{
  "num_hidden_layers": 14,
  "hidden_size": 128,
  "num_attention_heads": 4,
  "num_key_value_heads": 4,
  "head_dim": 64,
  "intermediate_size": 1024,
  "vocab_size": 2048,
  "hidden_act": "tanh_gelu",
  "norm": "layernorm",
  "norm_place": "pre",
  "norm_eps": 1e-05,
  "positions": "learned",
  "qk_norm": false,
  "attn_scale": 0.125,
  "bias": "all",
  "tie_word_embeddings": false,
  "parallel_block": false,
  "init": "normal",
  "init_std_qkv": 0.0442,
  "init_std_o": 0.00835,
  "init_std_up": 0.0442,
  "init_std_down": 0.00835,
  "optimizer": "muon_variant",
  "learning_rate": 0.00257,
  "beta1": 0.9,
  "weight_decay": 0.12,
  "lr_head": 0.00768,
  "max_grad_norm": 1.0,
  "warmup_steps": 200,
  "schedule": "wsd",
  "decay_fraction": 1.0,
  "decay_shape": "linear",
  "final_lr_fraction": 0.0,
  "batch_tokens": 32768,
  "max_seq_len": 256,
  "doc_mask": false,
  "train_tokens": 165900000,
  "max_steps": 5063,
  "dataset": "wikipedia_en"
}
Each number is 50 + 15 x the weight over its row's rms, rounded and kept within 0 to 99. Layers, rows and columns count from 0. The size before them is the row's rms in percent of the matrix's.

# v: layer 4 attention value, 256x128, rms 0.0863, rows 25-37, columns 0-127
# o: layer 4 attention output (transposed), 256x128, rms 0.0778, rows 25-36, columns 0-127
v25 098:54 40 80 60 63 54 34 42 61 35 35 33 28 46 74 62 64 45 53 70 68 43 34 66 47 36 59 45 43 41 64 36 48 41 48 27 50 59 70 61 52 43 69 70 41 39 38 49 31 59 49 48 81 34 54 62 55 60 82 47 35 59 43 62 55 49 23 58 68 18 15 56 46 47 45 78 60 47 61 37 56 41 54 50 20 52 65 04 50 64 35 62 44 45 30 52 51 56 74 44 42 72 59 68 55 71 68 46 73 29 60 83 46 59 58 22 60 82 28 62 45 45 54 51 53 45 48 32
o25 106:49 28 51 58 86 57 60 44 44 27 30 34 77 36 38 47 25 85 48 43 62 55 68 47 53 73 57 48 54 53 53 70 51 62 71 43 66 49 61 33 53 16 31 28 60 40 46 34 39 41 51 48 49 74 82 47 43 29 11 26 67 60 45 35 57 64 57 50 26 43 49 33 42 17 59 55 55 68 61 46 76 71 38 49 48 40 50 52 31 71 51 53 52 80 58 56 40 67 40 32 75 27 50 55 55 39 64 62 69 53 43 34 41 56 50 45 48 45 67 42 40 51 20 65 22 60 46 63
v26 105:53 58 46 60 38 59 45 46 51 63 25 21 55 39 56 32 55 64 10 61 37 54 77 58 63 57 60 25 40 51 59 62 74 75 44 59 54 34 72 54 38 59 57 45 29 68 35 56 71 62 53 40 52 51 53 52 29 34 36 56 43 80 40 52 45 55 52 35 53 24 32 56 14 47 63 41 59 49 59 47 60 42 34 57 43 64 31 62 58 45 73 44 55 82 42 45 42 44 82 49 66 66 59 21 56 63 49 70 67 49 53 86 41 60 65 39 64 25 37 36 68 38 46 51 60 55 99 38
o26 110:58 47 49 68 46 59 49 60 69 62 99 67 25 50 40 63 45 46 68 54 46 54 56 37 23 51 70 66 46 49 60 32 36 37 47 39 86 43 51 57 52 44 56 51 41 58 43 67 44 62 22 44 45 71 75 53 25 56 15 64 62 20 56 68 32 48 45 39 55 38 36 43 62 25 38 78 57 53 48 40 47 43 45 45 57 46 41 14 30 52 40 38 56 82 39 48 61 52 58 61 50 55 51 68 44 53 41 67 39 80 84 10 37 22 45 57 56 55 47 57 29 57 53 53 53 27 35 41
v27 108:28 49 63 55 24 43 53 64 40 37 47 37 71 19 30 50 30 78 57 54 36 48 59 40 25 54 45 40 62 31 73 32 53 41 33 59 50 87 77 46 51 43 52 57 53 26 65 24 10 50 47 53 56 39 71 77 64 46 54 57 23 60 47 23 40 60 35 48 51 22 58 35 62 57 43 56 41 26 40 50 47 15 57 64 63 36 54 56 61 50 58 56 41 45 41 39 53 31 31 78 33 54 63 61 68 26 54 76 40 61 71 48 61 55 67 66 53 46 46 26 62 58 62 64 74 34 53 57
o27 111:45 69 42 48 78 31 58 49 25 48 69 61 58 57 36 32 61 67 39 51 29 48 73 38 50 53 69 45 39 31 78 56 32 47 51 49 55 30 42 45 47 45 61 71 49 67 36 53 48 49 33 45 42 46 49 32 74 69 45 58 55 55 58 76 73 64 45 62 69 54 34 50 41 55 53 46 42 49 46 18 64 98 17 67 31 26 52 20 50 54 44 47 63 58 50 26 43 52 50 51 59 66 39 73 32 31 79 42 69 17 13 46 52 63 69 49 22 25 65 57 51 38 37 61 53 61 56 59
v28 107:17 39 63 37 57 54 39 42 34 22 35 55 71 57 71 42 68 72 46 39 62 49 62 46 61 62 66 58 33 53 41 41 36 58 73 56 47 41 38 48 60 49 70 36 61 74 38 62 60 39 54 47 59 58 77 81 44 59 45 64 53 66 24 75 59 46 41 56 43 40 36 44 47 58 64 36 50 37 46 24 29 30 77 52 38 11 61 41 93 20 66 44 59 43 39 49 40 51 62 68 63 41 64 39 74 40 40 39 57 71 64 53 64 35 40 06 71 49 63 56 73 47 59 44 42 36 35 51
o28 113:67 59 40 44 56 25 53 54 38 53 80 49 64 54 53 76 31 63 61 72 57 32 35 46 36 20 59 58 52 39 68 66 45 53 13 61 61 55 61 66 44 57 13 27 49 52 49 34 31 48 52 67 34 59 46 40 33 34 37 25 46 50 52 52 50 15 65 55 36 37 28 20 44 57 63 63 55 27 54 46 83 49 55 65 65 53 44 56 74 60 56 70 42 54 49 38 43 33 88 42 67 64 47 21 60 36 64 46 71 79 39 32 32 72 27 59 43 64 55 54 47 61 61 75 51 50 45 54
v29 111:61 32 42 70 54 49 68 60 66 63 47 57 71 39 40 43 53 28 14 45 36 36 41 29 46 39 63 68 62 40 81 44 66 47 60 39 10 64 71 32 73 30 68 40 36 48 13 55 58 51 52 22 45 78 35 28 57 63 38 69 54 47 56 41 68 54 69 47 62 55 59 61 46 77 51 50 57 69 57 36 46 40 49 23 42 71 35 39 46 51 37 47 72 56 30 53 35 48 56 50 35 73 48 58 69 57 69 45 53 58 60 47 39 43 70 50 11 51 54 36 65 36 58 15 68 27 63 61
o29 112:27 53 51 48 50 34 38 30 64 50 50 28 47 63 52 53 69 39 88 31 50 33 42 48 51 42 45 57 43 65 55 65 55 57 64 21 62 27 48 55 38 38 57 49 55 55 33 44 49 68 63 16 50 69 74 60 55 55 62 47 62 41 44 76 40 67 45 51 55 47 52 51 33 56 59 83 38 47 59 62 44 32 41 43 85 59 39 52 42 51 49 61 79 80 65 46 32 66 22 62 32 48 39 35 68 26 33 72 39 26 53 81 72 39 23 54 30 38 67 62 60 78 34 31 27 44 36 31
v30 113:45 56 72 39 29 54 33 37 38 52 48 52 84 48 49 44 45 54 32 62 37 70 23 57 46 41 45 37 40 42 56 66 41 68 59 45 26 48 37 41 58 69 45 71 62 36 33 71 36 72 25 47 50 57 38 47 62 24 65 71 49 55 43 46 72 52 36 78 90 52 70 59 99 53 37 53 33 53 53 55 39 50 50 60 35 69 42 16 67 44 56 34 49 50 33 39 11 46 52 78 73 57 33 61 38 52 32 40 66 70 62 56 72 49 57 46 64 44 66 49 66 69 63 65 39 44 32 62
o30 117:65 48 59 46 87 58 67 49 35 45 48 66 58 76 53 47 71 46 57 48 68 68 41 26 56 31 49 70 35 45 62 83 55 56 51 68 69 99 30 13 52 53 25 40 54 59 32 28 43 46 55 48 54 52 48 52 38 60 57 44 53 54 73 51 50 40 55 64 43 39 57 70 39 53 44 65 37 32 40 34 45 57 69 57 61 48 76 48 58 57 38 41 76 16 56 13 55 49 52 30 34 60 54 48 68 37 46 57 50 61 50 43 27 68 34 39 36 19 40 42 44 35 48 42 36 59 32 36
v31 108:64 29 69 59 48 31 54 52 52 66 71 33 36 53 55 34 41 28 53 34 54 41 53 64 52 48 64 58 53 40 50 33 73 80 81 58 17 32 57 48 63 28 53 63 69 40 60 49 69 65 29 15 54 35 57 55 62 57 18 38 60 31 44 56 60 55 54 52 41 35 54 26 60 63 58 21 32 84 47 50 57 39 57 67 38 64 47 32 33 58 34 83 56 31 66 55 19 70 58 64 57 36 63 50 41 60 48 37 61 33 55 56 37 34 46 39 57 56 29 86 64 64 50 55 75 53 36 74
o31 117:20 57 35 41 66 57 44 35 60 45 23 25 71 59 31 64 43 41 59 85 73 51 81 45 56 46 36 58 33 82 58 63 46 72 46 57 38 69 45 32 62 33 49 55 61 65 68 52 23 47 45 45 28 68 29 76 24 25 55 48 39 54 47 43 14 68 43 41 41 67 56 38 39 22 48 66 27 32 68 63 48 54 59 46 43 57 34 63 75 60 40 55 36 54 32 59 41 55 52 51 58 62 74 56 75 45 55 53 32 47 46 53 39 69 60 39 49 28 70 61 72 73 45 46 42 28 34 34
v32 102:25 87 53 42 72 59 46 37 55 55 55 63 72 67 58 60 61 82 59 48 37 59 40 71 57 59 65 57 40 57 61 49 55 33 29 47 42 76 31 52 36 46 49 71 58 67 50 47 53 41 33 48 35 21 37 46 28 50 32 31 43 80 21 49 56 48 50 64 50 51 31 66 54 25 73 52 73 53 51 47 53 51 53 50 77 44 41 86 50 26 46 69 58 59 70 43 77 47 44 56 78 40 26 34 38 49 51 48 34 58 42 38 73 42 31 47 65 65 57 26 77 48 87 60 69 43 26 41
o32 106:56 42 37 45 73 57 45 55 24 63 42 66 18 71 51 62 62 48 45 58 56 41 52 31 71 70 36 77 37 33 34 56 50 32 40 61 77 34 97 59 49 71 32 30 60 41 44 50 43 57 32 45 49 40 16 25 73 56 49 15 57 50 58 51 59 51 65 32 59 56 48 45 82 78 52 44 41 44 42 63 56 33 81 57 37 57 57 50 38 48 66 39 45 42 81 36 50 26 56 49 45 44 63 51 37 28 35 31 65 74 46 40 65 25 67 70 50 50 34 26 57 45 44 56 57 44 66 65
v33 102:35 42 43 59 69 67 31 59 54 50 82 35 82 48 26 41 42 58 21 74 51 41 58 48 44 77 68 70 44 51 53 52 51 54 48 37 61 57 53 55 69 71 55 64 40 53 56 56 38 36 52 66 56 50 66 47 24 58 53 71 26 36 58 36 46 21 45 39 28 73 39 60 41 40 16 59 59 56 37 87 44 47 42 54 33 37 62 35 43 46 53 62 68 29 35 34 32 49 41 74 36 64 75 53 25 64 43 59 51 49 39 82 29 60 66 42 50 19 64 50 36 30 27 65 28 57 43 23
o33 109:39 53 66 65 41 29 87 38 61 32 81 73 32 53 53 39 39 64 31 16 50 60 37 56 28 32 51 46 37 47 59 58 52 52 46 56 60 40 52 31 25 40 54 60 25 32 60 43 54 59 86 75 67 58 61 47 43 52 37 48 63 47 48 45 37 61 44 51 39 54 54 83 44 27 51 49 53 56 53 01 27 46 49 46 43 22 43 56 72 55 58 54 64 78 41 64 65 70 44 82 66 48 28 56 33 64 53 54 58 60 29 30 42 53 50 50 56 32 58 72 50 23 39 64 40 36 71 63
v34 102:31 52 69 47 43 52 69 73 34 61 43 59 46 45 68 62 58 44 67 23 66 55 47 63 59 64 81 49 57 20 58 53 40 58 51 61 50 65 38 62 31 70 62 51 30 36 29 44 45 44 76 67 84 22 63 71 38 62 40 48 50 23 27 25 56 54 48 78 52 29 48 27 57 67 63 57 37 63 45 41 45 44 57 44 38 47 50 44 54 39 43 33 48 44 79 65 50 63 53 33 67 61 39 59 23 40 67 60 50 20 53 34 52 49 31 67 55 98 40 60 70 58 23 55 62 30 69 47
o34 109:44 30 29 33 46 66 64 62 46 61 54 39 45 35 43 61 32 78 59 93 42 66 50 51 45 63 57 56 43 54 57 51 51 54 40 66 36 34 31 57 67 46 51 36 58 72 59 43 58 36 47 47 27 55 13 18 41 36 66 54 47 63 57 53 67 68 40 37 31 54 60 36 38 70 38 41 48 42 49 71 43 82 54 59 41 55 20 61 66 56 66 52 33 34 57 40 33 67 23 63 49 48 81 54 53 55 65 22 92 50 59 63 45 35 64 58 57 43 30 21 69 76 48 64 36 36 23 41
v35 101:39 59 56 77 61 72 51 46 39 36 64 71 37 57 33 59 67 39 56 49 53 43 65 47 81 41 59 64 46 71 60 76 15 66 39 44 57 25 26 33 31 49 39 55 21 35 72 30 68 67 45 37 42 35 68 54 77 56 47 49 46 60 64 73 34 52 43 75 51 39 40 64 61 47 58 32 45 46 59 19 77 63 50 45 60 56 38 53 89 60 43 58 61 44 25 74 33 33 39 48 36 33 34 65 48 27 58 70 61 46 20 38 50 50 59 32 43 31 38 72 61 62 54 29 43 34 35 49
o35 099:40 51 60 48 52 43 27 41 14 44 60 48 42 46 44 53 29 40 61 68 23 66 55 54 37 56 52 56 56 60 54 44 57 34 54 54 43 55 52 73 37 38 73 73 56 67 55 63 41 45 45 43 61 35 29 72 28 27 63 47 43 54 35 14 71 48 66 52 44 31 58 44 63 46 51 57 37 70 75 40 33 68 61 58 28 51 95 89 45 70 56 55 29 35 62 45 61 45 34 38 44 50 73 24 48 48 54 57 38 65 59 39 19 77 43 48 17 62 63 54 36 52 45 92 36 53 55 40
v36 099:55 37 49 45 32 48 58 52 49 60 58 53 38 45 54 47 73 58 32 72 57 67 44 62 73 36 48 66 39 63 60 63 29 58 13 54 38 59 58 44 29 81 48 35 58 49 58 30 92 35 51 53 60 71 60 64 68 42 65 53 52 57 63 48 66 54 50 46 29 23 32 48 45 60 58 38 55 64 47 58 67 57 63 28 55 13 47 38 66 42 73 60 40 38 48 99 19 50 39 64 27 50 53 50 14 37 35 66 62 61 27 49 56 31 27 55 32 49 48 60 42 41 43 26 36 50 39 49
o36 107:33 18 46 43 37 49 53 51 37 35 82 62 60 55 59 69 80 53 64 52 20 57 49 56 31 27 36 53 51 52 21 41 62 54 59 65 36 30 54 58 36 23 62 74 70 38 52 42 41 54 78 68 64 23 52 54 29 43 48 34 55 14 50 47 90 16 47 43 41 39 76 54 43 53 47 69 73 57 59 30 65 43 52 47 28 59 55 76 57 63 46 57 48 46 26 35 67 59 40 40 53 51 50 46 61 44 59 61 39 54 50 24 35 48 35 50 53 43 51 28 67 62 80 73 60 77 43 47
v37 112:63 50 41 45 59 62 34 70 73 51 31 50 46 46 55 32 37 76 30 71 60 29 45 56 31 37 80 47 55 43 21 76 55 55 41 33 45 50 61 29 54 68 39 75 55 61 33 39 70 66 23 27 30 35 62 33 49 34 41 24 54 51 53 37 69 72 68 56 60 65 27 99 67 25 63 53 61 48 41 50 54 40 67 44 44 47 31 62 46 52 48 45 41 84 63 60 52 60 48 10 46 57 50 55 37 29 40 50 61 72 46 43 39 50 46 67 45 44 46 45 60 31 47 75 33 61 24 56